config.yaml
num_hidden_layers: 9
head_dim: 64
vocab_size: 16384
norm_eps: 1e-05
rope_theta: 10000.0
extras: ["capped logits"]
init_std_down: 0.0
beta1: 0.9
final_lr_fraction: 0.0
max_seq_len: 512
Each number is 128 + 32 x the weight over its row's rms, rounded and kept within 0 to 255. Layers, rows and columns count from 0. Numbers have three digits each. The size before them is the row's rms in percent of the matrix's.

# up: layer 5 MLP up, 3072x768, rms 0.044, rows 683-782, columns 640-703
# down: layer 5 MLP down (transposed), 3072x768, rms 0.0405, rows 683-782, columns 640-703
up683 097:093118064126099204147110087166083151160144073148095164116135179098082133156156058106116148097117203094143099137101157119167099120221104102157139051117118112111205116125104154127179102124079111
down683 099:128148127146163080088138152144170174090099140152152115163160104098154124122111110143074104132132079140121081156127125122111181095080083130123084112123127137176070139199174169125120105118156098
up684 092:163140160159141029160134095113130120155160086123050114117119126112174151113138111082117079052040105151124156118138108096159116115082171083084105041072190088110042094106137151092112123091138066
down684 095:124095115129145073154125118219104150138101107144107133128129100163159128129175162113095120152068122089134174094176134135111089093112093133161124140064129130091114105159159127092145087121125119
up685 103:101138142130121115156104203080164147120166139144112114127094128131171171134115195140121113136096143115083120072121109145168168161117127101121106105077120103193091135144121091162156147105120120
down685 102:142087135179120064134141083144113089131203143131138142158063131123122092088085089167166120107145143105143131102099176093122136132144101170091159120085132150140111104133110118091102193100168134
up686 089:186137140189157131124157093127152142170139095120159155133030114121175074127139105158145178066101118151107161096148108182158047134115103116103143172137115165138131174118130184147185133131155110
down686 088:094158140074135140174105179129111113075083110146114091070124173163117201108079110123128116175135135078150121117122086104120151125121153096130136077122180100109141102121125102154098119115107129
up687 106:159146160120085127169161186091164131148131114118159139112156128124141163139132091122146108104122139140146135169162098057138107158112107151154139165077094088106149133117088198129142095173124135
down687 105:133090092198140121135144096125106147148125092153134124104115178167154141165118128098135178180116183172109150106171172120132150102127163130135131144113145163147142144191102103167120102103147144
up688 107:122146111102118151156152118151167134117047070097088114119129130153101126086178116131149079133113156152137119060149153148096075090149185163172133088120127152080087126083110189137161114175124097
down688 105:133123142111163117098134118154097085152149118121131097134110148128086169128210144120123137126118115093143158130139095127073060095127133086131123066102142158096163118115089161184188166072132072
up689 099:091115081147091125141168130102135154152156107162138144132117153100098066102107094092106112148130151180133102124138107132194142146122152136168218143074093126088195145124058116127187201156119127
down689 102:117164143097144138094112134076125122111147157132125131134192143132208126115168107073106115125112085146100127136138160080157154159136118145148159089170121123082098116141097134079126065115106139
up690 095:169137098107096121124077150128166105142082128121179040152092115154086107144163094157130120123173159192108142181158090095115108174153096092122110110137155155143152158190111187058108111109042156
down690 098:162140082117129099127144105130072156091107126132147090127126147111120087168067090186153139142132104076114115099101106119145169077102126149070139112158107145123147161079156137107177112119114121
up691 098:125161074093106121127115135097155104087135120074159092113153136163091105171097139193126137082175112181131117209183084157191140100135126142097145168090143112128133128098146179083128154099126071
down691 100:118136059138153078162109096107113130188070133129099193119134107112118146121167065152100159164084148091130160141139153102088164120076098139124165132111176176130096122138043154163213181195116121
up692 091:131134127120190142153141167118124162103139121054163071136104133136134169154154099141113121147127130159123141108113129170167157157122140100139100116139180148116098121121101088109127153131127120
down692 093:126116166186128093137044118113132091122120140164051157104176120133137098146092120109225086090158086110093121118112137134094092089180126176089143146146195087141121118156173163109164110108162133
up693 100:135146090100154115144081104133165131104108125132143124120145118107204170146063116105101160156124125080048143192172126060105144115096137175170165104120137150129121089161052156173123103121108131
down693 099:085079113130125125115174150116134112100138189129075114177207215110141137127185103154140088153108137151126056154139111096122086158126134154187142164143124076120161107059170091134152150151097169
up694 106:162126124120216120150132113140079081147139097130091139175183133152189105087176111151112134156126108124173146138180120107142170130128168106137158110130137093114170141123103100137114097099080103
down694 105:147188133168085143104186151129113124115146164150153090135113214166145160137117141192148122158090157119165134113107170171126125126100153119073130110176123130090068163153052144141096158114088102
up695 110:112150144140140085208113168084144149119186113097149105111120184135177162111113135126144148112136075128117114147162132144126141125139145134149072136106164095165144142123126100107151173143087087
down695 110:173122170126189192151148122091190112124111169065108154109090107098145092138141128119162088094103093146063160125125154136137100128159054094130132128105099115124110115149129192107199101147126150
up696 101:120148100084146095117150138143111111136111117101080148115171184140120117112120101070171125136144119190150135149174077168173100115140112102157061166118139135077194166119108139130165137128155116
down696 101:103125132121133167221062190079126116158140151123174100102119110170122118132154099115092145142104105080127112120129143122094139167129146140134120126129142114110127081150081128168170078153125098
up697 106:166137138192207170185118115047121187168080071099124097151119182104130145092148100137176129143155143073157098177149153135082090148152102080169128121104125143118113124119115196146195133120116113
down697 108:147107111159091133090156148151175137189152154144158084157123137148093150100180127150168146148168107163161087089110129092108184098133109136135121127144121211138085118089134057116144090087099158
up698 100:126119076061176133128131163176158133119115158076095099149132137178145203115151151210133159208149097121076095150158137139068124184132180147094028072115139125131152127123062125137089108144061125
down698 103:145144138108115109156100126157110116187183077147159076159101102179150136129104098141120108151154109156072118129104137126179136125121122161131095116031131113194113133114137155135116029175098119
up699 096:121121128053116109149104111031089133089211107148146096149125078132129125154160125094182118144128162090141103158163130159140127163108207093162140114151122134123110080084102178115102163162171104
down699 098:092158061157127180165175150135100105093124102120128160130171153140117128129125139146100138145111143107136181099165135152121118078123133164145032155113102114118125069101157128132142121153127085
up700 096:097156102154140132110105131138095139152159085035139107131137153138098114122142130144178099112152103165112142090206097157095172207134112177146140090145093136086165168079102149126129163132108150
down700 099:164076117066117096087093142127109191203136111130118096161131119124126162165114052097144103168149131149178134139030072158157098110080108066072197152122085131102128168105136105116127181159145185
up701 094:136126157075115147143125166129155167161200137105110148085146118139178181155117140101119161137154102088148128216094097059065133105119160148130083150055127083106180155118122145156115099144096121
down701 095:157146138163134113115094136091131164105127120126094134115117121108150162188082085149162118143145131160143123094097135185088127145156189112086189145057110149134144125119090094097137107149173141
up702 099:156222115118130115129065126137124136091100088136143144083122108126191156161131152081174139151136147182105097141129101108136117080100121137144073178110111078137126135100103177148119096115167106
down702 101:170153176079132065114124098186142146129117138123102168142181131143102119098098167143107122129140063193124073128155134082158137127117095100076141148162156151095146154148157088139085152126099126
up703 106:146173106114184155184183094110151134208113069120100147108150184138133067151192145127106148142167178155178178217117140061165078163131111102143142097116132166109076093128042148149170127151190102
down703 106:119171118101113078125162163076082096105196118077121118148080124088120147157138138076227106157131174060138070157189106147122093091140075159097161137130131132053151135131155167087058050150162138
up704 086:136162099050115073149179168122132132157107150153142134100147115125153165061091139129152155088091090184081110133095106065147110143096085089172140102048181132153152152141140192120182093154097056
down704 090:142111097141099116199186165125086101125151136135122123149124130145129091141147152145104124136073098168075121116127132053091130074176111134149113189186125096165178163087101154026111100108083082
up705 100:137120128092206149133160184122101183152172115122125093139105159169110142150140116126148162160159112082186141148166133151172151089078126149162055145144116156101139120088095148111147164109146151
down705 097:109096085187134077120154115117171174110128124130178148091141160134152230063119093163109103123123154104110168141109107082224118178138084148112057146145145159145065058098116098092132135134120115
up706 097:145198116102149125104105147118140186102122141074107122156169166070136123131156151108194103161162110180116098155120117146122171142115109108149134071116166126146144103099077121112161129130106128
down706 099:117126145127119090130062164130136155115090086176135107120091141172148118152183135190194167121126170164138164138165123180123157111139133163158155159174167163132163182078157045111107124086115106
up707 095:148151146131187114141174148108144091137159111065134097139173125142065117123119161142096138153162147151108162179112137136131122155058082143146081098137149167096129195150063138154125093088169148
down707 099:168111142125191131094094068154118075105102118117126119144117135133168137182105116151140089123097080102141193135105109105120094171150160122129117092111122172077135153137159156143162099175108129
up708 092:221114143103107127145071095125061160130139099146083146141184118126128199151142139125109110155100190066133147184128148094139154099117152100131110108166146135097156158139102089172144133105052107
down708 092:195128126143125142105134114145094157173148108187135073121112119119102084144144144119148187080133069141114089109128107132101109115119125177090186167111159158149094099106133159113137101082108142
up709 100:124119103138144106198107132078156126106100107098169168131152129179140204130106114099070174141147143128153072084202148118155102100138157150081086113112135113138097177088055138128149181116111132
down709 103:107148062093153105070111101131108154113140130083136099160169193092141179124122157059117151135113111120170121161067114109151092104106092117122145084173149093157136183120126144101165116183148123
up710 021:201137146104117084191151176161148167178117089101136120111165103131171151128097203101154132127144137121090118089133119100139129168173168100069098131064160164073134196119063143122184113124046099
down710 012:058129117138151103149141116103132173171128132145121163094129152163085146123161127121125081173141106119076123105182093106089116075168124103132148103168172102229109152185156089098110197126128095
up711 098:169149122159119129113117148150086114095150133117103109154140118165140158164115107100150153142157123163096117078151102094127167138085120045129129144106147122164062127131098103084170167116109112
down711 103:080138114109116130147164143118110126153135088144164112158111139132096124185144076145092137135112150176198125155149183111132141145131142128133143087138120132108126086093063113125121121161095088
up712 105:127133123032121126119099135190132122173145120110169124053061099087144125130095148159103094162154081167145117186180105159123114122144213126134120128126080088209106122140092105154119106149098124
down712 102:102110117105107136133114141137146143173130180154135110118104139092099173159097184100122093087099090138157166179125162160113100122109158161123109033142174086162133086100161053138082135107104110
up713 100:189109138125120111154124138170132136188113085161149101075117112167115108091134136133193111073168115142089113142129149128106160114118135107139123139068133131114169115123134196081165173140161140
down713 098:102135055158180155140120153138142040127133127130104075084113112171101066160062146162137180099113098151182168146113134128123074143122133133137125128173107127160110094133150171133150080141138188
up714 108:190128136185127148186098154108085140100120105087181185078114132137119161146168171118162215132126169064135154183190130080150077101156077078142139088102106135096113129108082164092128115192134088
down714 106:159076129129138152120071054125100066170129121162152131129103148134126100103147125064109091057096096092201092129131113126155195120119108157048093131148113117161111099073073075098152146121094097
up715 101:154143181157143064123148144167148124120095107106108186086133098148213159123121108131212143164158192103163104127098171130134127151094100140101132190104102168127070141144133160146146200142118115
down715 103:123151121033089184127117107149139110107118114100127160157130143132158159089141155124174127144154084176133082135085121145158186112110093119111168130117197146092151159164111135132076132119079090
up716 104:207168061128147158142075131097119173195183118180090116146119160190141132093162157127131126090117123080151192144186133156099134186168115147090124140156146182099159104140128147149177116126051059
down716 103:190146174103151162129151080128119151120086144159103166150158137123115100129169107066102115114142100113114157142116133137132137068131140212108150206107185129126131163132120083107110085153158163
up717 099:134143133053109113140072162150127136154116103110141108201049116082141134096130068106210160139175142104102148097152138181130101139104158166147124088173123137120121125092092166136106094140189069
down717 103:081162143086056154172129161068109133110161171166096141133106117157096131140085075064190155145092166167125095122092116135120117136163148105121127154091125108119140121107097124099125162166145138
up718 106:165157081127119189126166155126165127198143097076091045100145087210137139135136103134109098087118156126166125152057142170082128169133162167152172115135135092173131187080150158117122113179105103
down718 102:099170118102133188129098104197061093159097152089134161154139101134141168125147169104142131199115155108146095075110121162136135092129161151108116114148170093112173132165073117147201096109098120
up719 020:134137133149109066213155149134168167129138065087120161132142079144156143126155138117146134095181139122101129174153127163119122124142153096105104161099122144133126099153084112119207152130079066
down719 012:155137037129119148148093102087168141101168168186152164109146067104068146127146145087143124145159110146119121119104143078131164169125069073132154068089155125168096112129131191107125148149088164
up720 109:109136075080134155146126135088104089121072116096110106123098116155128150095158150117146175180158124077115058150063110136088089114141116102140081087087127174128064100141080106180153172151067068
down720 107:112149125114111165161111115090177118166177155135133130188160122135119117218135081114134186108104120106079166115112156141105073120102098127124074121143147110108119172084123104109154068122096102
up721 093:141171195107094118142145117114119161184193118152135132108152171167150139131137101117131138139100099114151086115206139154096179107136097125080116115109166061146174176066127199120174127151157132
down721 099:083136050118100112155138174168074068120164104120101097123138169167061132120073140134109110033153167128226164121106139112193148145112160135116131108100114110092206100125094168134147131100165117
up722 099:176146095132108098130123162083054082064119138108158128158115181197118149153110126156153108066093141100127098118181183081123138104121141130072129164144110146119127212127132227086149150161105079
down722 101:089096131132137091153171157155114120109127126170136148150147041074178120143190121206189186156091092102119069137098082110094172147172044092141115111104161120183055114132088102105179161138173138
up723 102:141168068091179040123087202183120161157168139164033086143154134127133175146150122079115154162107131091110111155129101163118122146061133083186053082155177148115153143139121161124073144103159133
down723 101:106138107170176044126169141134132098120125151115083162109158131136083131186093120149110101094082088171087170111099186115123127176117119141106108106142167092111115175138125113118113142130102091
up724 088:154180152121141085151144164125077167116126112139043073097125115114162222116081158124157137154143101150094104162162157132183162124086107108167098151158138147110120120113108124165136199178119106
down724 091:187099117085122118110147123099107096159127132074122181094163125139133126085182169100098107131167138097181056160137088087116119160163135172092098149138133126151135164071126113149146163119131132
up725 097:152187060151087151141144167119107176062161120087134084083098141118141123121127142095119152203137095191074119192128114103161164101143175122144138143130133093116175118152129128138191168149125125
down725 100:117121153164153158164088061157106086129158164145126104100125109101078088106154120104188140062126116140114108142131134138115128154100133189168110178102158177161104132126122081109166114132154118
up726 110:141132123089136082139070124097164149207163138187131159079152112174181124108191094088114124097154146152086078121075148140119085176086160115103135148142133166206094145095121163113225188158137136
down726 108:131128090105149090081139132110167175140124221150122092097168138081220081146155081142145172138144187148049127084131128160064140116062143152096136165125142200113099124129132090140118118155149125
up727 102:125131095151079170124107113161083179068153096109124117125081150142211178079124096127146137146173143097095107155166149105134117125097172104138147055105102176105090208150123130122202208138130099
down727 104:080123140135094140148125198122151096158184121077086172107107144187135162139111161168079143163074147115145140115162131161087111114165160079113141098119148133132106146132122112140172108153100164
up728 101:187114118116132139152137157150126105151119077122151075152054108173147118170055124138143172083115081161106116173114139087116113052160143166139121193126119090182147095079108177177113057172102108
down728 102:062170113124111150128137082153172114138134180129152150130198113104140139104118118091139111123096103146044108055161130110103126111164124137247150169128100174097201126118178144112177179133115210
up729 107:135122106159136116160194180163127144127069075092089135099063148091158120113085093101163131165115123159089086136233118150177122052108174130139094179107157124131204092117114102086143108182115056
down729 105:148086113099146123098166161135054133153194152105146120214098153086099098101096135099142196148131140109191176098140125086093086156112101153136136145121180117102108203154114114138183114113161157
up730 096:248155120151123133144110126118162131173166128098161095103113132095174107111140176128148172117136160161086124134122092091084139109135126122120126138118130165160038153115139143139121136170139154
down730 098:129095154100067102136188116089132131117207104144132110122096161096092141127141100069097143131091140114145157108113176146189128118142135088126164117159138179166119149115156096069123100116188155
up731 098:164110129136131188140168164160160151167162138135168092131129154198135126159123167069135168049084131171087188135108159055124143155149192080132148167116126176163163180177122174179180086153192156
down731 096:119178065069119127166124149110145119200159254129130140168151120133113126050175117102180116107156091136165127125090119083162112174160147095096169118107100105188143146127141136138134120178189119
up732 104:117113130125172127136177056102118146164080130147155114136109183045152132149112040133113099106115169100158099095124089109087168119148124071057086119074131099059146090108085109143142096116144151
down732 104:079148084123121128159118091088150087129102153124087105052145161126144099107214067132105110155179082111115126067124118148106162070135163137145146151153162165135036108148187108095139071151070178
up733 097:089146106125183084127123157171130106169065104124158173134109136131103122099126090115185116130139125148091097103072172161077102114105140112124142159150211165130115093110110116111135205124084113
down733 097:175113126136111171150128099141144167139102124157137143163136119197135120108187142181108123137122084110082169066169091160122116140135111113126128140146149141109111131158172114135155148113108126
up734 096:159126088184154128172171157130078106128105045146173120141088200121173088131102135114124132138144120117129119119077114128100150086127146052085142134116182133160155200077104186061120138119132099
down734 099:142103117149183130199124101116137181154119149160165114171196143145141190160135137163130062120083137113112100135164175062159144141171143122121118158131095115156135095102125096125123115125141137
up735 094:078149144134171092159106095094123144100156069073137123125102150084102125129107144146140091122134185081154146148133179156131094155110146111104129028125097103131103112160120175147140099119140102
down735 096:118121172125124190146158094090149091122108126099056090078113146152180135072120099090136143152091095152164102096121120109086088173083159119147161166114138167126102153120158196125145106112140175
up736 093:161126113124156126129147114168139158119128096101148098122125094228138208129157179117134128171126167075120104169111084153149127149138130063097180128157126071157073116086118115161118137088108084
down736 094:152133114160132113080107203129130107133127115077137068148121109102085200120143043142099186124161099202125095106120116137127117114164127134137083121065125109082097083157143095122181170160157074
up737 095:196139150086202102150177134164108158160070109132086052146104151116191151148134086156167124107101122076123119075129166194081162166132127139153108198111171136119108127181071089068163115113127061
down737 098:143157155160124137168156083139141114073131148101126160157137139164108140084160164124049158086132109141163145104075104159127127108127167141179086063092120104116144082075118189179120101129113144
up738 103:123131174163167080126143148101130113161140082125157111120061178117080138157141153142166178132121103153097077170156121179148105168144155143157113175101073175101158144106115129145106141083137135
down738 103:196172115111125081098087159170140122075156134099160134139154136078127168138172113058135183127108073071153120154161122151084163138126153127140102137156150114077101136065078106141142135123120145
up739 105:162152103143175132157207158097091115122089131132146119057112142153146168078157097138170131157181114090115146146134068070112117125156138114116102191129118138086135109145106134087164137157111102
down739 103:158143113081133138174173091125154119159117197072106154067189144159109042148165133162112149092124161170166109140206123160174096158140136101134150073135162135104078105078138085111110097173120120
up740 106:198187129118124154114086088132079137205143145156160116108121165113129129115135135099125138154114141146162120168130088143135095129090078081125085113160118129170092129147120103142119194150137111
down740 103:083119109117127154124123169100176148189110115139092080142065133072120083173081071144159074177116120137166132142107131115091151134149054133122133138115175083095134111149148146082147119084086132
up741 100:123138158155144087164132125137128159123164102130139096095144149117157081073143044101115129125140182119095141113144148190094143166074168123122117177130144093083136199163074097116167127145111118
down741 101:064075151130087145161174069152138118115187115166199118133111132187114164118124110118100063109119131130151135154090095120157157124111075154146101074105158132140185157120112152106135101174100138
up742 104:142117104137087132176141172107118161093137075139159099142126114149113183046246104116158099151107102087133140100204091073155157166108162124186095141051128099150076155092081114130118121078085121
down742 107:070146149114175168169127180150132079073115145143111121145156168122110142102087097064137094138119087181113123126114201107122138122064177141139117126088122085174112166160100114070130041112147196
up743 102:127192074130169143143166113111112125134160070112129053111143125116126198118139090138148149135196106158171105142198099140146166136079146143151063129109110132144114090128135064108142122098165090
down743 101:153152079155112188057074121152116151148141089094123120168161069104133147141090132146155166039146086095175194161167120156086094119151177107108158130105169137093097125141058153124081104137123125
up744 104:108162091124126118126125148131150109140079102136080105073147069132140116152132088100132159162111099134118154129126106096176151090117163139156131132097149090155084098083128170065137128124083124
down744 103:177115164106165146129174132162124208093149101136154160153169138157097092091169146131184101172152039130152069188103072094119098100157084140127162101204133105134133137140116112133154135111167123
up745 095:126117123095120095145092134153095179157183138158088159100084111168109154145079071145077118134104144133083101172186115153153106115151133148117148151128138172104126094159077159131132165132125112
down745 096:112113131113119130122148159067109130147075179143144163149135153145082076148152181095148108160089087097155097099151124093146105158213134173130169167121148121112147118134083060146177175066122080
up746 112:128136128140116097134115122096120147112180128158115082135138136162102090093128151132119095108134096204117167126170163083133114137092153123168166102131130184125102123161126100148107119124148102
down746 108:163170119128124141156155142129143147098125125131071120144152008126139190162165123167117116089158129101103082103126140138106134150093107207182148153146079118119100081155121080102125097213141111
up747 104:143155184116096183119173162099057150166125127140179128108153137117150124112070170123128127086170147086144109143120164125127191084122126118114116160125119106161138190158127129099149140083081113
down747 104:138152132134157144133191102138069134138146164137115132152109175156145186146109124164125114148160128124145082139139118093140116184138085110128106223172112102121134143176127139096146107145091136
up748 103:148173143135128162154084175099056131080098132120132146126099139143137160171081137024123107124064131128128133080143082077115134117095122092110106141107108149100095102126148069153117114124104114
down748 104:116146102111100109161140068085125077078121085141149145156118124067107127145113055115097148131111110112181137151097152140164129143103138150173143125156141125147195168088079141167135138128147156
up749 105:183166093105221130144153112172107146154116104142068157099139124154136104077133089160201154165176065155097120097162154207165134110096125130127130152099154152169042117151126101093183174137128135
down749 106:093167080158164116175143138101151173078090144144171157156129151104164089145165092154129121105166142139146119103124115117202114150103140135037083105131126090193182128155101096110147085203149124
up750 102:147149148157081105106156111126137128083139125093131151097118106145098183154173141075124069125144111155137105133168159142106179117085201178131108156099144126136175087171118144194090103140096075
down750 102:093159092108091137140175125114122095180098158133099193182153169128120183059160076151095095201112116146077171098106110162116105160153151126124099106085134115152166151126151099124133142119114165
up751 107:085121107111102143104157092109155164151154059133084163156123179188119108162142079138122110153119132172101168130096114112113174143186149091115168110096132139076067126108109120166147188138084101
down751 108:095174140129151131180098117141116126141148086111124104166090132168118195134095082142134121092115134110108168129137082117146168131145161181045124100147095118104101135147124096104146076127084085
up752 110:177191142099158093122082134103118169197127099110139105123105165140098145170169138075148170126093142104149139184157092183103138065124130100162050106119079181105173152128127187140145155159130119
down752 108:134131146151142187082102129120073141136122149152180157165149089186115176128154138130125162098097158090152211169124130141147189123180138115174075184173116040098130115151120066133110172087132175
up753 102:146135137147105127153100105126062125128127121068148133102154104105182173092134130147186166147111096091141078103169145110129073064082196132115090182075123075110099148165097145118128113064147122
down753 112:112131180090164099201146083114095163179124140072155178146165130166078160103118158097133114129146132071183151186071155180138128099113122160120101133078140181164095135140134127193110157198137113
up754 105:118125080124089088133126171114096174161141112136037095093142198177128123089141146182149089064095136127138103145176093128148115187137119163156112162126096189132193149175126054150181136153073125
down754 106:103139163138145124151114121124089057132145127114124096116139183150137157133079113077133142154090092134080185144157154142177160164142162150106157126136041132153132153085122105131172058141139164
up755 102:176130114126180109119127197135125163195187137120093138150139202183163116114166111098107066154120102134115157121184104135113127114155182158182160122118151124142095108115127101171146137166131154
down755 103:152098109150054090143130114120145144154126114124112124143096154136156119166158141137079146122063147105132137131101159130083188127072124117118131107123093134185150114145150121080105143163116052
up756 104:129154132136110123113118076159121159164074124181083114120160118141150145100164118083117081158168181093135144108117144135096177173160161181094060105124158134152148087173108143091146166120131034
down756 103:094146138134160107153083137058135136115124148130106134147096144109070125129116078099201151141155105209151032166040134103093127114157146104096128152128102124164154186161079100070078126139132186
up757 103:066205134131151166188154177125079107115107114062116141077108107137115120186072099131099102134152168090092097160113126106095174143061156156088045095111162118119133152144111111117199116170084104
down757 101:059100150124131119135160112096176139164098132114076136101131142146117068121162165093134099165094184051131080123113103101111094120069174228089123146094170127142138207108147125106147107157125132
up758 100:090117112098183088146157193121148134143103127126085102101131118161141119130145120116174073083099131165156121143117154089117166129155158105111072095126137087149150180124141157178166133158170152
down758 100:126107101098085131151191167147122165122096168121131089083108112189128148108011110092053063118138149116121113169168132156138130131145148166106100202101144151119167103149069135160079124143061077
up759 101:130177097166119119106147155092152124112184113115136058075155103178127121138117087081164132102172210164120112139119093158140115083118110082208152122113185139130112189132078120118114168130067129
down759 102:128153097204156158161183147060079134192112092158132170163147092111143116170174105170137185111119145141100148190146107141093167149118121111095196073119107122134056174168152160125174099088099105
up760 097:181160094105119170152114143155167102151145118168195141169134132091097124119164144156127167130173148127164135081106142124142146131136168120167128132150146144122131147121150107130158128116172135
down760 097:103141199102206111163159094125099194129128200106177138176160116099133155172128050134091126221082164158115102097105156088159088135136099102113164095115163177190121184103133118052143136139118111
up761 099:171191168144091158144142164134116118129105114163141143157128103145146143144135141114198131083091150115078126154152174164145095103153086114134096156153136130138086177108079168087143192071092112
down761 100:181117119173120126154128143137128112151098130157100088199147104096111140093177059179127131131116142074139138103141092176111130105138203140123102087066110149147210176171152140118092102111156190
up762 095:171166096104172072182128160035140129126129146080109073065134085121109182095156138151122133164161123120115093122116106106096134151128106117208065109094134113083109155151115079131135102128134119
down762 093:123150140147149172145169138204138078148152255128143175065255103139106087109153097144147156118124114106124085110145139096135081094209114090080134147125139139125101070132159149138178136126097091
up763 102:142138125058109127179135113133102143175121130081078093113142126128131118150174058098117165142158106108066088091161160110089165126066181139092082162138173082134116108167139120135161113187145125
down763 103:153137200111070092125165116072161114155129134107130138127083110083103128120111067092137079116161132140154062148095154126137146148164163108103079150182147172186114100165121104123068156104175079
up764 094:157176113107136144139143141165091119132159135065118150051152115124094120134155180174115042125129096130126103152137129147124108194109129134106059136147156117092115151149109132127097106160098065
down764 094:148072082090123107156130148138069129102136150114114156160135154103143148121099168069158148130130113101139142164194099166119109168146118129092113073087144109162120120160126088196127141136162123
up765 095:144150138133151129160109153084125185201177122089087078083108096118117123159158187116109113113115148128080128121149134209083177102062120178114094136112186152143074116099137142149208138127128143
down765 096:119036138097153150114135120177082151125162097087113105173060122126049120107132136150145132144064137111142117201144086084132123163144163164173126095078137183123130193120167113168101093161100200
up766 094:117167081084130106149134104075148105132149142084143152083132169116129105106095104161128152118153080179163152061144076152138141136050211104077123142140156119077106134143072083145150206157103166
down766 099:133159099088140146105172130110072060143123126128191139094134151134117162149114126141150086167083045105125126146134134141125135098187193132089159115122150140109145097097099059163095195103145121
up767 099:140161112094144123153135134105111201142108100115114117165140113117168112158170131068171107187120140154107161136137074124106142079146162070117110129128120177147107138132125083121131111126167087
down767 101:096213121104099116166056201038189160155125160186102144141157087150077132099107127147136150125155157141066192076140192132147074115172150183069135081140153140086165172155099135102109071129127131
up768 099:177153102102135183142119154097129139148208119097117121057074127125101159111115117064148161118142125151151168152141200150137170112110070099133121160137110108181053195093133174112124165135126086
down768 104:155132095157104147121136143095146178156206090027125096148120178111154110138145108149145136079098123152145122159109152157144055117154137090046129209074117147125144110121140115132104162155117082
up769 097:140169162073155171165103185101135110148123139149102141075160141071191150133173089121125157125116138146111126164167156149095099170063144149119103163143152183150142182173125124094129122172131106
down769 099:164067138132125140117193150073085144080124144126144135127118122089109107099109127152168082144152056059168166130153075083161143195162146066087150138108145050092126141107108107106142167123178126
up770 105:172168119144090120152097118124101148129144121083164101067108095098133155124118080132122127085070118149095095173111079141111118148103156125113144108167119173136088195147118100144126172135081100
down770 105:090163116112155135188108124088166102134146093179121156186095100163107131143095107120151064126102082087133110210137219151125149184123140165075074136151136130164108103037094139164146102139058147
up771 101:162181122132102172127076168145128147072133119111099123150125197154137125149125154131130152121200164119140148159128112107153143116136118144141139134172099148155155151128079098107164156154078119
down771 102:201119111135196179202084089156149099117136111188148101126132053104135139143106113119113162161104154121133115100071110149117136088083099124138124114143102143154142112084149145079150119113128109
up772 104:102151107146108134138148111078139174109058117086160083106135112110135137148082090175125183150136150115128073132095102140107085090153175127138098087112163123131090172068148111138140103171141069
down772 104:142107105101079085191131087075109106162125155150158121109151089145211120150122138117111107124053165113136157143114132168123118126190130087061184181125095120081083133076108100167189152199116135
up773 099:141121150138134100155170160139136140181124100096097168135072122104107117086171096154105125133168094178079163086117117166172158121092142088119098164123198115132072093069110099108117118165084110
down773 101:110153119164079157137153159140206146163137193176099164113186146157151162202107094142087121108165138145172161126209133164145152114117175101142139191142119120136075150142123142146164103202146120
up774 101:118175130175102142158167149071087174117089107140151148123117147108179113090161117157141125097149169163109164148134129098128153131163147087104117136166129130134171130122112102087156104181162140
down774 104:111084154127162097143132194151124088100106078117101184140121139165119173094119136120155112130117107112088084127167081088070115092150108155120083152102161162176168147061074084161104088151150167
up775 097:105137075121088128135138186100174121181139099107184076142080131145134091086157072093146136124125172172097163172179108166175155147123105122142060116178095152068159129126141121088131132099118097
down775 099:151099167090224146169191088156167105093125114112077177118173101183129161145127203191125148121156148158165113151103132116136094148130123131095122119140118070145100132158176117104100139117150096
up776 111:158182171100162169165169164090098122086098109084161075180117154130157137164142136140134206173114149166161156105214095194115187126100101104127081113119166190146091156173101078090183204131134073
down776 082:095086154158128138188092179109194075135187122104121120139102084117094160176121115095107156152042186107118118171202133144125089137097107129131100133132106120095121156122120118067126168162133111
up777 101:136140079117097120145163097142155086099099090131088095098101184119153165119123130095137205170142190097147164101052186094140133160085118103163118102110179082144090182143111102153158158203166099
down777 100:154087098150139137110188111123176095133120101102133195188085134102153235160234091103191099162093191087155107146117120136165183145202141122159125088142144126124139143130137108070179115121112134
up778 102:215124168069131085162156162129088171138190119109135132148122177135146134126155127109169156119174109125133164140163133083164212099126159079096133125095115104097118103122127089052102178123159115
down778 100:146056090130165151127127137173080094136118123130164147096121083140162081183085175131149172135114035079148120093155098100095106152192139105110183120121094096144128061152166163142095139095115133
up779 097:136163081147107112152062158105139120115153116107121140093140150144140146154092108163117097079102152143109112114190156097133136115089118121081126128123114126161167161190137127078164132117123100
down779 099:123138123112101122142145115145171133128171138123161121175071179159128145121060151072104091116104153099170147101130166076113096119113066146115132073124115156127132112151119158138188114142102194
up780 092:113114120137104178132156129114142156145129126126119118108152121164160146078140171116146097131072150169108119128128112062067141144084070189127130165148134115170174151123088149144171152154114104
down780 094:126107133159139119181128123154170186115156064130102108151051140104081162148093154119153130042224162156190135088124178126189127115083160086164059101138098147080143151149085139145163120144140130
up781 094:193130209093107072110143140175147137149136124133053104142153125086101180133120156122123154136140158088189109076108080101125143164083094128084139109149184075142080145115124151174106120159116138
down781 092:160151146097136138102158111141181134123103138124118174110103125077165100134088100165124192112146124109144122073147168137130139098130063133158136130092189142127108143114061138120152101088093147
up782 108:091193129092143144146129112129161109148077107096050163085132173109117122097123111155099130116079159147166102124157106118150106123200095081162052115125125104111159127090050103158102106136074106
down782 106:141105089100115103106153194200070127125179146109122104171134130161107139130107201102136121232157197160141102097079122149104122095160119198081146207128151130176163120179153104106116141123098172